config.yaml
num_key_value_heads: 4
head_dim: 64
norm_place: "pre"
parallel_block: false
init_std_up: 0.0179
init_mimetic: 0.7
learning_rate: 0.0012
beta2: 0.99
lr_head: 0.00507
max_grad_norm: 1.0
final_lr_fraction: 0.05
Each number is 128 + 24 x the weight over its row's rms, rounded and kept within 0 to 255. Layers, rows and columns count from 0. The size above them is the row's rms in percent of the matrix's.

# layer 2 MLP up, 512x256, rms 0.0655, rows 372-406, columns 128-191
size [ 88 109 100 100 114  94  89  95 114 123  97  96  94 102  89 107 101 104  90  93  96 100 103  94  82  99 104  91  83 102  95 181 115  89 112]
[[126  81 102 142 122 119 109  91 116 135 179 133 146 160 133 166  97  99 100 168 107 101 120 124 113 109 132 119 117 154 114 147 171 125 120 130 110  85 175 125 167  73 143 142 123  97 103 144 152 116 150 172 130 121 142 166 153 113 112 135 124 134 120 161]
 [139 123  97 129 152 133 121 153  98 127 143 125 100 129 124 114 158 118 132 121 140 156  94 128 143 127 111 158 117 115 124 137 129 137 151 113 149 114 138 148 107 182 113 165 138 122 137 129 133 129 159  75 163 140  88 124 130  94 170 148 138 144 165 110]
 [130 137 118 141 120 126 125 149 140 133 180 129 100 158 173 120 125 111 173 180 143 146 125 175 112 148 116 125 109  83 112 113 107 127 111 119 122 104 100 132 135 157 133 151 145 114 156 144 140 191 101 134 105 157 106 127  97 109 129 120 102 146 156 124]
 [102  99 179 122 120 140 159 148  91 107 121 137 128 130 111 104  85  92 112  50 134  71 142 157 135 121 161  96 100 158 139 113  85 124  86 127 138  96 123 146 101 140 140 119 144 147  66 147 158 109 129 105 108 111 101  82 130 173 197 105 129 129 126 168]
 [ 96  95 147 128 138 177 107 115 154 137 111 149 117 116 149 128 147 160 122 145 139 139 171 126 160 132 123 118 144 109  88 168 135 170 126 107 114 129 108 127 141 157 160 134 127 161 159 103 138 112 179 122 114 153 111 153 173 123 126 139 123 172 114 138]
 [142 124 130 160 118  90 125 134  94 162 135 125  89 100  90 119 152 105 138 134 102 139 154 113  99 135  82  99  99 141 115 123 126 143 127 103 110 134 113  79 162 142 145 162 132 163  85 121 138 161 152 145 149  85 148  78 124 128 132 129 127  87  95  98]
 [137 103 119 137 201 144 147 138 176 130  82 138 177  89 132 105  95 149 123 132 127 140 144 126 127 141 127 132 173  91 123 123  91 179 153 126 137 140 185 138 134 116 114 160 121 110 158  91 123 188 125 127 152 106 100 107 131 138 103 142 126 157 144 132]
 [173 143 182  98 171  82 177 106 133 131 152 152 143 116 162 135 104 121 145 117 158 110 136 113 127 137 125 139 130 129 123 121 146 109 124 120 137 129 123 174 100 175 128 142 140 135 127 119 133 155 154 135 105 147 154 160 144 107  99 142 142 150 139 151]
 [169 149 117 126 166  76 145 136 124 124 126 112 167 128 151 134 132 129 156 106 124 106 141 126 115  79 103 134 172 151  83 145 173  99 108  91 119 151 114 105 115 129 103 152 163  90 113 124  86  78 128 138 152 154 142 111 144 120 116 106 162 168 126 149]
 [120 140 111  89 129 137 144  81 159 134 150 107  94 101 133 140 120 142 146 143 132 117 112 160 156 125 154 137 107 130 124 140 147 161 121 128  96 159  90  97 104 127 123 118 118 141 146 151 115 185 125  69 144 117 170 138  93 150 121 109  98 139 147 129]
 [144 152 105 110 103 120 140 154 148 131 127 114 105 130 117 127 157  89 112 126 150  95 137 152 123 123 108 147 127 163 133 161 107 124 138 128 182 129 112 164 161 105 113 114 135 139 160 136 112 161 151 172 142 104 134 147 112 144 152 102  86 134  96 136]
 [154 153 120 127 133 141 146 146 147 167 177 105 115 130 112 110 177 144  86 127 130 163 131  78 143 107 159  82 141 151 165  89 131 142 119 174 144 179 116 121 155 118 146 144  68 163 126 159 195 126 135 105 112 107 120 113 101 134 167 153 134 107 171 115]
 [157 143 126 114 156  98 108  96 108 134 132 147 130  86  96 111 128 142  99 148  89  60 148 124 116 126 110 129 113 146  82 105 104 102 110  82 120  86 132  94 131  98 159 144 131 114 113 123 104 134 124 153 109 126  89 135 136 126 102 109 102  89 128 126]
 [111 100 123 104 133 121 136 122 112  92  92 129 132 159 139  88 131 141 102 117 161 129 154 127 137 171 160 148  99 135 124 154 124 161 144  97 129 186 129 121 137 110 104 123 169  93 109 140 136 119 146 103 183 134 107 165 130 161 129 114 114 153  86 174]
 [104 119 109  71 177 115 121  83 115 104 151  82 110 128 122 138 141  82 138  94 151 134 136 161 141 123 151  86 110 137 121  90 129  97 165 143 142 155 120 110 128 108 115 119 153 120 141  64 151 155 112 162 102 134 130 128 132 127 147 127  98  76 150 111]
 [ 97 145 109 109 103 137 135  88  89 122 137 132 168 143 129 114 150 123 126  82 170 101 112 119 127  87 159 199 111 118 148  98 121 116  94 118 156 147 128  95 135 136 153  95  81 126 163 130 140 117 116 133 147 117 132 151 118 120 126 142 119  86 130 155]
 [130 190  81 109 136 118 135 143 124 148 135 132 175 144 123 135 133 116 169 101 140 136 154 117  87 141 100 166 164 131 155 127 122 100 148 149 152 157 131 116 143  86 129 127 118  98 106 143 127 110 111 154  84 158 111  83 120 111 147 126 133  82 109 124]
 [105  99 122 123 134 209 134 164 104  87 124 137 108 127 132 148 131 152 151  82 125 144 157 141 142 117  79  96 137  97 152 143 118 130 171 114 110 143 109 156 134 116 107 106 104 167 138  87 140 123 109 107 116 115 117 105 112 123 170 153 143 154 148 122]
 [136 117  90 115  91 162 150 100 159 111 145 146 133 156 122 111 132 112  83 146 121 168 140 155 145 107 151 129 106 123 158  81 161 150 138  87 113 163 157 172 143 142 110 127 120 127 121 143 118 148 137 126 148 120 176  96 114 130 144 130 148 145 132 121]
 [139 128  92 141  97 107 112 126 139 147 155  94 114 165 108 163 148 153 139 119 131 131 138 134 111 149 167 175 107  85 115 116 119 142 132 117 134 108 108  98 110 121 141 170 135 116 167 157 128 106 146 138 142 149 112 116 139  80 133 148 102 129 127 130]
 [172 123 129 150 107  86 122 134 128 131 159 119 118 123 132 204 117 141 104  89 129 120 146 119 123  97  96 126 141  93 141 114 138 179  73 143 137 136  55 117 107 158 114 132 156 124 163 143 128 145 143 131 116 152 121  94 114 100 156 148 161 144 128 143]
 [133 126 116 133 111 141 102 146 108 112 163 166 100  91 146 149 123 131 137 148  82 107 117 152 141  81 109 134 172 115  98 101 145 104 159 140 125 125 117 117 137 116 158 171  99  94 144  71 121 151 103 155  72 155 129  90 105 110 148 105 148 128 121 123]
 [123 158 163 136 157 138 137 117 126 126 140  90 102 151 161 150 150 123 101 196 135 128 115 142 115 142 113 126 117 148 108 119 108 142 111 135 144 136 159 156 159 117 147 124 140 145 128 130 152 104 135 132 143 104 104 135 116 152 160 148 126  83  81  99]
 [135 134 128 152 153  80 176  86 113 111 130 112  94 132 136 163 147 152 134 104 131  90 143 155  80 118 127 139 122 118  94 103  68  87 104 126 154 136  74 162 130 110 132 113 145  86 158 106 129 138 100 124 163 107 117 106 144 167  96 174 136  71 104 105]
 [ 85 148 145 126 155 114 139 161 160 150 118 106  76 118  95 132 121 116  98  97 155 118 122 109 164 147  74 114 123 133 134 143 134 105 115 149 121 115 130 106 143 153 133 134 115 132 101 121  89 112  91 169 102 118 167 154 139 157 123 103 139 122 104 116]
 [112 118 115 110 141 158 131 150 138 166 125 131 115 155 149 165 119 142 156 140 116 136 120 138 161 133  77 129 149 111 117 148 145 138 151 114 146 145 140 203 161 119 209 122 135 101 129  70 148  83 136  96 154 156 155 140 152  95 132 149 132 155 128 158]
 [118 108 130 117  87 153 138 130  74 131 128 154 162 136 141 152  93 131 116 166 142 142 130  96 108 123 125 123 163 134 126  93  79  90 168 147 131 136 155 105  56 169 116 113 131 158 144 177  97 149 139 149 145 104 121 133 126 127 117 137 141 145  59 139]
 [116 120 120  99 106  92 122 163 124 152  77 148 141 115 143 117 148 110 129 149 125 118 154 129 113 108 133  87 145 152 141 148 115 147 109 141 120 117 202 150 124 134 115 142 135  96 118 155 138 145 146 138 105 102 121 113 160 139 157 120 123 105 108 118]
 [131 133 138  93 124 133 144  97 131 131 161 108  88 138 108 116 156  39 128 118 101 100 129 124 139 129 157 103 141 136 116 118 151 113 133 171 132 147 111  94 151 131 151 122 112 144 127 138 152 152 107 110 120 139 125  27 144 180 174 116 113 103 145 137]
 [101 115 112 158 136 116 135 160 107 161  64  90 130 137 157 143 137 121 102 134 131 146 152 133 140 133 101 149 142 137 136 120 137 137  80 115 130 100 128 101 140 105 134 137 122 154 104 141 130 127 140  93 120 143 124 128  87  93 136 122 110 175 119 186]
 [116 110 112 151 123 147  96 133 157  95  74 109 127 126 136 109 130 148 125 143 139 146 155 137 134 101 178 129  62  78 142 137 139 113 166 131 141 179 102  99 110 140 170 132 155 144 107 129 138 156 172 151 167 144 138 146  86 139 110  95  93 152 158 121]
 [138 114  93 127 146 147 164 157 116 122 154 132 135 145 116 131 114  82 141 111 127 115 115 104 104 120 101 111  93 149 150 123 123  85 135 172 176 152 136 132 132 107 114 116 117  94 101 144 127 165  76 153 112 122 140  88 125 129 116 114 155  98  98  92]
 [178 116 169 142 104 141 144 128 135 120 104 149 111  86 106 136 102 146 130 147 121 144 122 110 157 133 132 141 126 107  86 144 103 172 133 148 123  97 121 133 129 109  85 150 102 147 132 160 115 130 136  96 158 143  90 116 147 141 103 115 110 107 117 149]
 [148 109 122 141 128 151 120 152 120 130 171 160 165 118  92  91 123 141 142 150  91 102 157 115 106 137 169 114  93 120 131 129 100 143 115 104 137 124 108 158 136  93 105 150 110 109 122 114 199 108 123 145  65 126 111 111 143 155 130 124 132 177 169 100]
 [ 93 132 106 123 131 131 143 141 132 141 119 165 152 123 147  92 124 142 119 103 104 103 122 155  91 149 118  92 152 170  92 115  83 113 111 152  92 120 112 122 111 130 134  90  91 119 158 153 146 116 160 108 144 123  94 138 104 138 159 151 121 117 176 134]]
# layer 2 MLP down (transposed), 512x256, rms 0.0609, rows 372-406, columns 128-191
size [ 89 111 103 103  87  98  92  99 107 112  99  98  97 102  92 106 105 105  88  98  93 104 104 100  86 102 109  91  84 103  97  94 119  94 112]
[[ 98 115 114 133 134 160 101 139 129 149  96 138 134 123 144 102 113 171  87 157 133  86 145 140 108 130 135 113 119  97  86 140  96 123 110 111 123 172 140 141 129 124 132 129 141 138 186  76 108 137 131 140 113  96  74 118 131 107 170 158 125 158 144 177]
 [142 126 131 149  85 114 133 123 140 102  90 133 125 122 135  84 113 147 148 129 139 142 167 144 118  99 146 141 123 133 105 141 174  88 109 147 141 158 106 143 184 136 151 137  68 139 108 117 131 107 124 162  97 131 147 149 114 127 123 183 147 132 126 126]
 [147 137 175  98 129 112 138 111 140 141 155 146 128 118 153 157 140 147 101 123 148 139 119 129  87 107 132  88  82 133 135 137 127 138 129 139 113 123 153 105 162 138 132 174 124 116 172  93 142 154 163 113 116 131  88 118 133 190 116 147  90 176  80 121]
 [129 147 114 127 117  84 149 136 113 123  96 132  82 103 124 159 136  94 137 170 123 121  80 118 133 161 105 131 131  99 167 140 147  98 143 148  99 149 142 122 181 182 138 117 122 180 107 137 144 111 133 123 110 133 139 149 138 110  85 171 117 160 123 131]
 [101 146 127 123 120 129 111 107 144 139 139 151 122 138 108 150 150 173 116 148 116 108 130 124 116  85 146 122 143 119 133 129 144 151 125 134 138 115  99 136 121 146 144 126 126 170 153 125 110 108 132 125 128 136 134 145 149 133 121 127 128 136 124 136]
 [137 152 117 137 111 120 139 146 163 154  97 116 111 101 168 119 115 154 134 160 129 137 150 144 146 109 144 110 117 141 132 150 109 170 100 122 124 132 121 174 173  69  93 140 131 122 149 120 143  95 112 130 116 168  37 136 137 138 121 138 114 140 179 160]
 [103 148 156 154 111 176 141 118 104 127 113 149  64 152 117 163 100 135 131 105 110 121  86 126 125 127 130 157 108  89 146  93 111  73 113 135 138 101  87 114 126 106 121 113 128 124 117 110 161  65  81 112 141 142 156 157 155 121 129 139 134  81 146 106]
 [175 116 140 139 120 119 145 138 121 123 118 205 133  97 155 137  97 122 162 155 118 119 130 172 122 144 147 122 129 176 126 106  88 106 150 114 160 137 112 153 134 125  91 138 148 109 124  98 109 141 117  94 156 118 170 151  65 154  96 187 146  94 151 110]
 [ 84 117 121 167 129 129 122 175 158 107 110 108 159 176 120 120 160 121 137 196 133 131 117 109 127 182 141 161  91 165 113  91 137 154 141 124  98 109 157 132 129 124 100 143 145 111 113 131 143 158 128 161 112 117 154 101 164 158 149 146 133 136 152 123]
 [ 85 123 141 127 174 171 148 113 127 120 155 110 146 111  91 133  85  98  89 166 138 120 100 145 146 145 167 163 147 165 113 139 175 141 162 146 146 116 124 168  83 108  98  84 155 156 178 136 131 162 110 178 134 117 114 167 108 123 106 150 152 136 133 101]
 [140 114 154 167 123  66 141  83 121 105  98 144 131 130 113 160 115  99 118 155 106 151 154 101 130 171 117 144 153 108  98 152  96 139  85 143 115 104  83 124 113 127 101  99 100 132 157 160 139 162 105 154 128 187 103  89 120 148 148 137 169 131 142 114]
 [122 138 144 141 142 160 146 146  94  95 131 144 157 154 166 124 161 108 145 129 168 136 123 111 141 132 144 126 137 120  97 141 143 125 151 130  83 124 113 171 155 120 150 116 102 178 145 117 116  93 127 123 143 126  91 131 109 104 146  97 122 120 129 160]
 [133 160 175  85 133 122 135 125 145 154  84 122 150 178 122 127  80 125 148  59 126 130 112 115 170 151 131 148 120 112 156 151 149 136 109 136 126 139 121 113 111 112  89 103 125 164 105 137 118 150 175 146 164 142 121  93 162 137 117 138 113 171 114 143]
 [142 119 160 139 106 134 140 178 127 124 125 115 116 154 126 120 116 163 137 107  61 176 125 164 103 164 120  85 143 128 103 140 142 177 139 132 153 129 134 132 122 141 117 145 151 103  61  91 129 136 127  94  90 106 124 115 167 159 115 121 137 118 143 158]
 [128 109 154 145  93 139 124 142 103 174 124 124 162  93 122 164 104 136  84 120 110 149 110 112 114 156 145 141 135 121  98 125 105 158 136  95 147 152 108  98 132 134 110 121 115 107 160 186 119 155 130 119 177 132 118 121  86 144 133 101 118 171 124 140]
 [ 95 152 130 145 189  95 125 154 113  86 117 160 147 148 162  99 171 111 149 167 142 119 110 107 138 144 125 142 141  93 105 133 154 157 123 128 125 129 129 148 128  80  88  92 149  98 109 118 121 129 149 142 129 142 127  88 131 106 152  83 147 174  81 156]
 [110 147 137 119 130 123 103 200 118 113 107 138 138 141 154 114 121 123 114 148 117 139 110  98 115 109 151 158  94 148 146 121 148 134 122 165 143 122 172 122 138 166 144 167 128  97 110 123 100 103 128 123 106 108 167 172 154 136  96 148 124 100 143 117]
 [130 126  80 137 130 101 136 174 112 113 140 103 206 125 117 119 124  98  97 101 126 112 141 152 182 122  90 135 140 142 131 142 130 157 117 127 133 107 104 141 146 150 110 167 143 125 110 120 127 157 148 116 126 153 156 105 141 120 127 136 134 150 111 114]
 [137 122 163  97 165 129 133 126 125 160  86 139 156 107 103 140 156 140 118  89 139 131 138 107 148 149 138 117 122 163 131 160 120 119 185 122  82 125 152 151 136 134 154 120 147 137 101 144 156  84 113  96 157 145 102 165 127 118 104 136 158 160  94 170]
 [133 106 125 112 173 136 122 120 158 107 134 142 126 124 136 131 107  97 109 157  93 135 132 121  76 101 125 121 122 169  85  91 139 121 158 151 144 145 160 114 146 156 192 136 130 171  97  90 129 156 132 119 125 142 135 184 124 167 154 103 123 112 109 111]
 [130 142 133 106 163 102 110 162 120 114 126 117 163  90 111 108 116 106 139 117 115  95 114 111 102 148 131 149 122 170 129 137 170  96 139 116 125 149 145 110 128 140 147 168 155 125 127 109 133 148 159 141 124  78  95 144 121 121 131 122  76 112 132 150]
 [ 97 120  78  90 106 115 135 101 160 144 101 125 113 145  87 116 103 109 117 140 174 145 148 165 134 102 137 142 116 159 146 133  82 124 142 161 127 144 100 133 114 128  98 171 104 106 144 101 120 102 135 117 125 103 104  89 138 159 172 161 150 121 100 155]
 [ 77 182 146 126  94 138 129 134 109  96 143 151 139 136 121 149  70  91 111  72 132 104 140 105 128 100 164 171 123 140 147 164 148 109 142 122 107 131 137 145 125 148  97 101 122 142 114 111 119 112 152 139 131 107 149 153  92 168 134 131 129 123 111 135]
 [128 131  99 129 144 130 168 152 128 127 157 157 129 139 156 101 107  92 167 153 143 131 127  89 159 148 114 107 151 114 171 129 124  91 150 142 138 113 153  93 172 134 170 124 154 150 134 148 162 119 142 127  80 121 130 139 152 101 146 114 150 180 167 125]
 [127  77  76 137 146 157  85 109 131 145 116 130 144 116 139 141 143 151 107 155  97 117 107 144  89 143 149 105 166 131  99 133 153 160 164 108  98 130 141 119 114  65 118 180  78 139 137 110 132 142 124 111 165 105  84  99 104 118 115 118 129 150 133 130]
 [150 126 104 143 141  97 153 143 133  96 103 101  93  88 117  75 132 136 143 123 138 134 124 109 155 132 160 119  76 139 154 115 138 152 114 107 116 105 125 117 132 149 129 157 119 103 152 171 132 170 151 135 111 162 116 146 145 171 139  72  93 154 149 146]
 [140 129 142  86 168  94 115 153 166 143 131 133 136 153 135 124 103 149 148 142  74  89 134 106 109 150 170 142 109 118 114 159 169 113 138 153 115 151 132 128 129  70 123 130 164 132 158 137 126  79 125 132  94 106 100 179 143 108 129 165 132 119  96 138]
 [114 131 157 143 112 166 125 184 169 154 141 119 147 154 122 120 160 122 103 108 156 103  83  95 105 110 127 106 143  77 145 171 124 127 103 135 118 123 105 183 107 136 108 170 140 139 101 124 167 129 131 117 127 144 172 112 100 125  75 113  96 100  98 137]
 [114 155 132 140 156 126  86 103 126 145  89 115 146 120 114 143 106 148 113 125 123 170 105 126 175 137 133 113 123 122 127 180 135 171 139 114  98 123 110 132 140 116  87 168 179  94  88 101 132  87 115 134 118 138 146 140 123 155 121 148 151 121 128 163]
 [138 124 179 106  89 127 160  99 156  96  81 105 134 131 102 150 132 164 152 112 125 136 112 148 126 110 122 129 138 175 111 150 163 156 104 119 100 137 120 160 137  93 103 153 146 122 142  99 164 165 139 146 150 129 100  44 108 132 150 120 121 163 110 163]
 [174 113 126 134 127 161 137 146 121 123 174 145 168 112 121 111 114  98 118  97 124  96 151 142 132 147 161 135 145  94  90 114 130 126 168 141 114  98 128 143 164 144 127 140  99 160 145 113 116  89 136 163 132 110 102 163 153  75 153 105 156  90 135 137]
 [140  74 122 131 146 146 139 150 118 116 134 135 134 116 131 111 126  84 140 116 139 145 105 119 137 144 103  92 110 138 122 138 119 119 133 138 142 132 166 141 130 110 115 130 117 105 118 119 130 152 120 149  97 112 139  94 130 128 147  96 119 136 134 127]
 [115 132 138 182 134 165 127  79 108 142 139 166 131 169 109  97  88 127 185 166 145 119 109 142 137 100 146 175 106 109 114 116 146 137  87 130  88 120 128 134  83 119 114  86  79 137 126 102 103 112 131 145 124 182 142 103 129 130 116 134 140 110 150 120]
 [110 110  95 141 126 132 129 112 137 124 120 103 166 145 117  98 153 165 133  85  77  75 127 113 125 109 123 116 164 105  90 143 106 144 126 125 102 118 164 100 123 126  95 151 135 130 143 141 128 107 108 123 101 106 101 111 124 134 143 116 164 139 133 149]
 [ 96 147 116 141 158 175 138 142 117 140  95 134 144  84 154 110 158 101  82 128  94 162 155 120 107 143 143  72 129 115 149  93 147 150 115 143 124 152 117 127 106 125 159 137 103  97 115 118 111 132 131 121  98  94 130 170  89 191 158 135 104 146 122 134]]
# layer 2 MLP gate, 512x256, rms 0.0642, rows 373-407, columns 128-191
size [113 105 105  97  97  83  95 113 109  98  95  97 103  92 105 102 103  95  92  90 100 101  93  78  96 104  91  85  99  86 147 123  88 113 115]
[[ 94 149 127 147  91  87 108 161 112  72 143 142 108 139 129  98  96 123 105 105 182 101 127 151  83 149  83 141 153 102 143 127 105 137 147 167 122 112 101 120  98 110 146  87 131 119 155 121 124 116 118 123 155 129  98 143 155 128 142 136 131 111 165 142]
 [174 133  99 117 116  88 152 141 122 137 145 151 122 116 105 149 123 134 121 110 153 142 138  58  87 136 147 131 150  92 101 140 106 132 119 167 121 128 144 137 146 158 133 143  76 140 118 136 137 118 135 143 141 150 138 127 105 124 108 152 148 106 173 129]
 [171 136 141 157 121 173 116 139 142 140 165 143  70 136 141 117 164  98 131 155 166 112 107 124 114 123 152 130 147 142  80 135 148  88 110 133 141  78 111 144 132 178 111 123 101 150 120 148  97 139 120 129  89 140 117 127  81 134 133 153 110 109 144 127]
 [118 153 149 110 128 133 127 163 123 125 147 129 130  86 119 104  99 128 142 145 142 111  75 136 125 152  80 156 142 136 135 115 144  71 164 133 124 116 114 169  85 111 114 100 136 112  83 150 118 147  83 128 110 117 117 115 143 168 122 157 124  84 124 121]
 [ 99 132 121 126 126 136 135 145 143 127 153 144 137 151 136 134 139  78 114 150 128 129 143 167 138 112 122 146 125 145 129  87 147 147 144  90 126 106 117 102 112 107 106 128 109 126 132 145 127 171 147 171 116 138 134 156 107 123 113 158 154 145 175 137]
 [ 87  91 149 125 130  99 132 110  97 154 145 159 115 137 131 120 155 154 129 128 115 118 166 113  80 163 111 141 103 186  98 140 130 132 117 153 105 119 150 102 154 114  85 155 137 151 152 100 106  75 118 114  85 136 122 144 156 154 142 170 154  87 174 112]
 [134 151 143 108 115 135 169 156  74 161 107  90 134  96  94 127 105 116 115  98 147 128 147  68 105 177  93  88 101 107  99 150 143 108  73 174 123 110 123 121 125 100 151 109  78 151 126 175 164 123  92 139 118 150 121 125 168 131 129 121 136 119 141 119]
 [124 124 126 175 174 160 125 183 127 144  97 137 137 144 190 136 148 122 127 131  87 106 124 109 131  88 109 130 164 139  99 124 148 120 103 100 131 157 145 139 108 162 139 121 161 134 143 121 140 101 113 187 133 162 107 161 121 122 128 121 182 136 155 185]
 [191 131 111 148 119 124 125 155 125  46 122 105 149 150 112 100 140  94 105 131 131 132  97 114 138 136 109 124 104  91 151 118 147 112 154 152 145 118 129 151 124 139 132 104 101 136 158 135  98 130 118 179 106 103 136 142 122 150 125 161 167 127 118 101]
 [127 125 121 144 148 126 140 169 120 133 132 147 127 141 119 146 184  89 132 102 134 125 108 143 129  89 120 186 154 121  92 110 158 105 164 139 110 136 123 116 129 159 173 131 164 159 138 130  97 107 109 120 115 175 152 107  76 113 121 133 170 170 145 138]
 [127 133 113 145 130 129 158 155  90 113 123 104 102 145 126 107 157 134 137 120 154  96 103 151 125 120 112 118 147 162  79 128 120 115 141 102  89 150  72  98 106 150 118  88 123 160 134 106 107 186 111 119 126 148 106 140 142 102 103 158 135 131 115 111]
 [ 67 144 137 138 122 122 140 134  81  93 132 126 135 140 122  97 152  96 154 103 161 119 108 141 143 114 133 118 135 120 121 144  91 125 111 152 117 115 146  99  85 107  83 151 116 151 143 161  87  90 138 186  94 118 123 110 110 115 102 168 155 119 152 142]
 [174 123 153 154 160 102  88 148 108  81 142 147 102 134 138 125 102  85  75 150 105 149 124  62 161 125 132 137 139  92 126 127 130 102 165 136 115 171 153 135 150 151  82  87 112 120 148 163 137 140 109 133 150 133  87 131 143 110 118 117 156 168 129 153]
 [160 163 133 148  85 128 113 143 109 120 112 126 177 118 113 137  90 114 171 175 111 145  84 106 128 103 132 178 165 109 103 162 147 130  87 155 116 119 105 103 104 134 187 120 122  90 112 139 114  82 149  91 196 131 135  85 116 134 142  94 125 122  96 123]
 [113  96 136  81 114 117 157 110 107 179 124 115 137 119 115 140 103 118 132  50 120  97  65 129 150 130 119 151 110 135 138  96 149 106 114 113 111 139 120 128 151 126 112 109  78 144 146 141 154 128  91 158 153 105 124 157  72 133 129 150 128  59 108  88]
 [120 152 144  97  97 162 165 108 134 133  99 134 125 107 123 118 129 149  96  96 128 116 132 143 131 122 161 163 139 150 122 149 109 105 134 161 119 149 158 100 135 126 150  93 119 123 194 143 139 160 121  96 133 120 117 178 122 112 116 151 108 182 108 132]
 [153 121 159 153 101  80 174 115 139 134 115 130 157 112  85 132 155 145  91 150 147 133 135  98 127 117 166 150 119 113 104 149 148 135 120 132  92 143 112 106 116 112 149 143  95 150  61 142 112 137  92 151 113 146 202 145 111 155 114 168 149 100 140  97]
 [112 132  96  90  97 159 173 121 112  98 110 122 145 118 155  87 103  88 128 166 122 134 112 130 174 135 138 119 134 113 147 112 116 130 142 112 168 140 115 133 136 130 137 161 143 125 140 140 142 183 167 123 148 142 143  97 152 155 142 158 187 144 113 101]
 [209 139 158 127 106 114 114 117 116 151 108 105 113 147 114 120 118 134 142 130 120 180  91 172 131 142 173 142 100  84 149 140  90 109 107 105 125 104 105 180 119  81  99 139 104 139 159 141  91 104 129 112 142 121 129 129 131 157  98 115 116 126 112 135]
 [135 110 102 163 128 108 105 102  88 122 144 113 120 111 124 155 113 121 121 152  90 135 105 111 159 155  73 107 164 106 106 146  67 149  80 114 131  81 128 138 109 145 149 151 155 120 108 137 123 127 126 122 110 132 104 139 111  64 122  93 134 109 131 133]
 [116  93 135 115 138 124 120 147 122 140 122 116  99  73 104 120 130 134 117 115 149 116 142 132 151 163 126 120 141 106 105 161 134 129 141 150 112 136 166 137 132  97 107  96  81 159 112 116  99 133 115 151 146 137 121 145 123 179 112 127 143 113 130 154]
 [140 141 133  97 120 136 129 139  89 147 103 133 113 143  84 142 136 118 129 124 117 153  83 150 172  79 124 105 146 156 141 150  95 100 149 127  88 130 124 105 102 132  85 108 106  95 139  88 107 142  92 127 143 127 161  82 102 161 119 115 120 127 126 110]
 [166 121 134 143 127 129 174  97 144 103 147 100 104 143 133 135 151  97 103 110 120  99 120 151  96 117  93 130 154 128 157 102  95  85  95 122 142 148 117 139 118  72 140 117 132  57 148 127 161 164  89 185 100  87 108 121 147 121 110 142 156  95 106  90]
 [118  86 137 139 127 118 117 152 146 145  86 105 134  92 139 161 112 155 112  96 110  97 100  97 139 151 126 108 167 140 119 193 148 138 159 172 144 112 127 109 127 115 136 150  99 133 105 117 143 132 137 135 115  95 151 161 130 131 147 123 113 151 131 118]
 [141 132  97 142 103 164 147 122  91 104 152 117 137 157 112 146 112 108  96 139 115 144  93 116 104  74 153  66 124  94 161 112 188 121 100 174 109  99  98 117 150  94 108 129 114 142 144 142 128 126 106 119 105 161 125 132 109 115 123 155 147 109 126 119]
 [160 126 171 156 101 106 146 111 143 101 141 143 119 140 130 130 135 139  82 125 123 142  88 145 124  79 121 106 119 147 161 135 134  89 133 112 118 183 148 167 176 147 157 102  92 138 144 135  94  98 112 108 113  65 100 119 177 147 147 134 147 140 102 151]
 [ 94 137  84 143  86 147 154  95 133 125 146 140  97  97 171 143 113 127  93 127 111 117 122 116 107 102 120 118 134 130 113  87 125 146 129  97 156 117 124 104 119 127 127 110 120 167 145 151 111 101 105 179 134 147 127 154 171 176 157 123 128 105 105 137]
 [118  88 157 118  91 138 145 113 116 118 125 108 151 140 152 142 100 106 147 100  97 142 113 117 126 119 113 130 144 132 152 118 120 101 117  97 115 111 150 107 138 109 135 112 174 114 137  88 133 151 121 100 156 108 151 132 105 147 150 121 130 135 107 203]
 [142 118  97 129 160 135  99 116  93 114 132 103 125 143 116 118 140 111 109 155 139 153 108 105 137 106 172 106 124 112 105 119 130 133 134 134 143 123 132 130 129 168 125 160 118 139 112 131  93  57 134 137 128 100 155 139 103  81 128 119 158 139 125 141]
 [131 105 149 142 118 136 103 129 168 126 114  97 137 101 155 120 122 134  82 178 142 160 168 205 139 104 117 162 121 100 125 144 128 159 123 168 130 161 132 112 142 130 132 105 134 120 104 119 110 132 170 103 152 154  74 178 155 169  69 124 123 153 161 146]
 [124 127 116 111 140 117 150 149 137 126 174 112 142 142 126 133 106 103 143 100 144 118 104 122 121 103 113 132 109 127 155 129  94  84 161 163 169 142 131 136 127 118 124 112 117 111 125 150  94 145  77 150 116 131 163 110 120 127  93 115 159  82 111 131]
 [152 118  97 130 168 103 103 155 120 112 122 125 137  97 117 133 111 138  84 150 156 123 155 166  90 145 102 166 122 138  96 123  89 151 119 145 143 149  95 126 143 133 120 136 145  85 157 156 118 102 134 124  93 145 141 145 114 109  74 123 132 126 134 171]
 [127 149 117 170 104 132  82 187 136 144 130 145 134 115 100 134 133 107 127 123 113 135 151 136 113 127 150 182  70 126 136 111 100  82 174 101 134 122 102 144 122 124 107 115 122 133 127 129 140 114 122 179 121 126 150 109 107 151 126 114 174 106 139  80]
 [152 137 107 149 170 123 130 172 135 133 154 150 127 117  98 128 176 116 149 172 159 139 121 124  99 119 135 163 139 105 101 114 142 113 120 160 117 121 139 145 181 136 118 116 125 130 133  89 103 139 101  97 138 121 133 121 116  90 111 148 147 163 156 116]
 [159 149 159 120 113 150 155 106  65 140 152 151  93 132 123 113 146 123 124  83 127 137 117  95 146 164 136 107 169 143 117 121  99 114 169 159 131 125 143 119 103 106 154 139 110 140 111 153 145 108 118  93  96 126 125 118 135 120 136 117 125 118 118 150]]